config = dict(
    n_layer=10,
    d_model=128,
    n_head=2,
    n_kv_head=2,
    head_dim=64,
    d_mlp=512,
    vocab_size=1024,
    activation='quick_gelu',
    norm='layernorm',
    norm_place='pre',
    norm_eps=1e-05,
    positions='rope',
    rope_base=10000.0,
    rope_fraction=0.25,
    qk_norm=False,
    attn_scale=0.125,
    bias='all',
    tie_embeddings=False,
    parallel_block=True,
    init='trunc',
    init_std_qkv=0.042,
    init_std_o=0.042,
    init_std_up=0.042,
    init_std_down=0.0,
    optimizer='soap_variant',
    lr=0.0112,
    lr_mult_o=0.971,
    beta1=0.95,
    beta2=0.98,
    lr_head=0.014,
    grad_clip=1.0,
    warmup_steps=200,
    schedule='wsd',
    decay_fraction=0.573,
    decay_shape='square',
    final_lr_fraction=0.05,
    batch_tokens=32768,
    seq_len=512,
    doc_mask=True,
    train_tokens=151000000,
    steps=4609,
    dataset='wikipedia_en',
)
Each number is 128 + 24 x the weight over its row's rms, rounded and kept within 0 to 255. Layers, rows and columns count from 0. The size above them is the row's rms in percent of the matrix's.

# layer 5 MLP down (transposed), 512x128, rms 0.559, rows 92-97, columns 0-127
size [ 93  93  87  94  97 111]
[[100 131 131 144 146 161 186 117 178 100 120 135 138 125 101 152 142  91 107 159 106 107 128 138 115 166 152 120 112  90 206 120 131 103 119 142 115 153 130 139 118 109  87 126 182  92  92 137 156 107  88  66 130 147  98 104 160 113 159  99 135  88 105 128 116 145 119  92 134 126  95 138 155 128 150 137 101 174 117 121 115 144 122 100 162 119 145 127 146 112  99 163  80 122 126 149 110 118 130 150 122 130 135 104 125 140  99 156 122 139 112 130 137 130 143 101 136 111 118 142 129 128 160 137 145 121 176  97]
 [174 129  82 103 146 132 136 142  93 131 137 162 140 131 153  99 119 190 110 129 120 145 130 127 110 108 115 152 111 171 163 128 101 101 104 140 117 141 202 156 111 174 131  99 102 104  93 156 155 143 114 104 118 154 167 128 139 160 114 129 126 145 123  86 114 163 101 141 143 102  97 130 132 100 128 164 108 120 148 109 158 114 145 160 153 118 144 132  92 179 113 163 120 103 164 140 112 132 135 105 127 125 115 117 114 122 179 128 139 157 164 105  98  91 131 138 152 144 128 112 107 149 107 113  94 102 123 127]
 [163 103 130 109 146 142 110 108 129  83 126 101  97 125 173 132 142 115 138 142 121 100 159 158 128 127 154 107 129 206 111 116 145 154 141 136 127 140 162  94 152 108 150 133 186 143 116  64 104 128 160 179 101 119 104 122 126 144 146 189 137 142 166 113 123 115 125 109 144 108 158 108  90 105 148 116 116 125 130 100 105 110 138 112 174 136 144 167 121 144 106 139  88 142 176 112 136 145 162 136 113 142 134 109 172 124 129  84 129 127 141 139 117 139 124 148 166 131 106 132 138 131 177 111 131 134 139 125]
 [ 94 146 134 115 188  83 122 109  92 119 150 112 101 125 114 139 147 166 168 122 109 148 140 121  98 128 120  98 122 119 105 147 168 144 130 138 138 121 138  94 164 134 203 154 117 108 131  93 153 148 163 157 115 134 134 170  90 119  97 146 118 161 142 125 108 139 118 123  54 100  79 107 130 153 118 131 127 139 116 122 119 104 139 120 129 114  96 144 127 131 104  86 128 117 132 114 118 138 120 133 168 111 101  95 136 151  91 126 106  92 119 152 151 153 137 128 144 118 143 183 132 163 146 121 147 142 174 115]
 [152 132 152 132 109 139 162 133 117 155 134 147 176 177 130 113 124 192 143 143 131 110 167 151 127 114 142 110 113 114 183 123 142  81 155 123 151 143 109 132 141  93 144 135 135  95 114 108 125 108  86 103  84 152 181 104 112 122 129 113 139 142 116 124  86 131 116 100  98 135 130 134  90 129 146 146 121 118 111 111 125 175 117 119 145 111 149 145 140  90 136 102  70 141 121 129 137 159 136 110 146 172 148 113 152 107 159 143 166 156 120 128  91 175 136 111 141 112  84 155  81 143 100 129 116 121 127 160]
 [133 127  90 100 148 135 119 123 109 106 107 153 154 131 123 126 152 119 126 128 100 137  99  58 116 159 131 157 115 132  64 150 139 102 164  96 125 161 191 129 134 133 102 168 151 128 115 128 137 128 100 135 122 142 118 130  67 121 127 126 114 144 132 128 157 110 184 123 136  71 105 172 152 118 127 103 142 138 130 135 131 109 101 130 125 101 150  99  95 163 107 115 144  93 106 143 117 179 127 143 128 180  84 117 138 134 110 120 129 167 142 109 101 124 155 112 128 145 129 157 147 113 132 101  84 113 146 148]]
# layer 5 MLP up, 512x128, rms 0.564, rows 93-97, columns 0-127
size [ 99 100  99  91 102]
[[130 151 133 167 116 141 102 172 143 112 145  89 191 143  92 152 122 145 117 131  94 131 147 132 117 149 151 105 171 151  96 154  93 143 126 163 108 131 103 126 123 110  90 111 159 132 138  91 151 117 143 176 113 102 102  82 115 105 153 100 104 156 116  95 128 130 168 128 143 117 156 125 136 131  86 120 166 109 128 141 103 128 133  93  92 161 129  90 124  98 111  98 143 137 146 121 107 106 125 150 131  81 123 147 142 136 126 133 107  97 102 156 176 128 182 164 132 113 145 121 117 121  99 124 150  89 148 127]
 [109 160 162 123 128 120 152 102 123 177 136 155  99 145  97 111 120 119 115 114 160 140 105 135 121 116  97 161 131 119 151 133 139 119 124 125 144 105 121 148  85 110 132 187  89 145 135 150 122  91  92 103 167 154 158 138 170  98 132 107 117 136 122 154 138 122 124 134 114 147 137 168 201 122 157 162 131 107  99 172 140 137 118  97 160 118 136 100 148 126 147 137 138  99  59 124 143 108  92 107  89 155 155 136 113 166 127 142 111 127 123 131 124 117 114  88  95 110 140 106 101 162 106 158 110 106 119 118]
 [132 155 107 165 125 168 142 136 154 147 152 126 100 145 162 105 151  90  90 137 113 150 117 136 123 159 123 139 187 157 120 126 112 130 145 105 176 126 142 101 125 145 147  97 128 147  85 136 144  80 203 132 133 151  63 101 130  97 149 145 140 104 134 167 146 117 141 134 108 168 132 116 139 106  74  97 162 128 144 117  82 118 128 150 155 109 133 105 120 170 142 127 120  79 132 131 136 117 141 113 104 126 122 122 107 133 116 136 125 110 132 121 117 118 118 129 107 192 108 108 130 106 114 165 147 114 158 125]
 [135  94 124 156 138 109 115  63 140 126  96 157 136 137 134 123 138  87 132 125 139 132 148 164 116 138 128 136 141 158 103 121 109 102 121 137 124 114 122 112 106 117 148 149 109 168 137 181  80 103 151 175 174  79 101 105 122 170 120 108 156 134 145 114 126 115 111 140 133  99  89 111 162 144 153 130 111 151 144 143 117  95 159 165 108 151 143 154 116 120 140 122 208 118  95 154 156  69 135 117 120 114 120 141 167 131 125 117 167 149 126 147 143  94 102 154 110 110 145 114 166 109 129 122 129 107 119 108]
 [148 124 124 138 132 140 136 170 154 128 131 160 163 125 146 115 134 214 113 144 114 139 139 120  52 108 146 146 135 108 138 149 127 121 123 144  90 156 137 131 201 147 136 120 112  72  93 101 138 157 117 111 161 163 140  84 138 105 119 134 137  83 153 125 116 156 115 122 126 143 108 159 117 107 152 159 106 116 154 138 101 128 102 120 124 159 166  87 108 102 144  97 122 148 153 131 111 104  97 107 112 153 144 149 156  97  96 146 116 128 152 132 152 129 121  84 113 133 133 125 136  90 118 134 100 129 140 119]]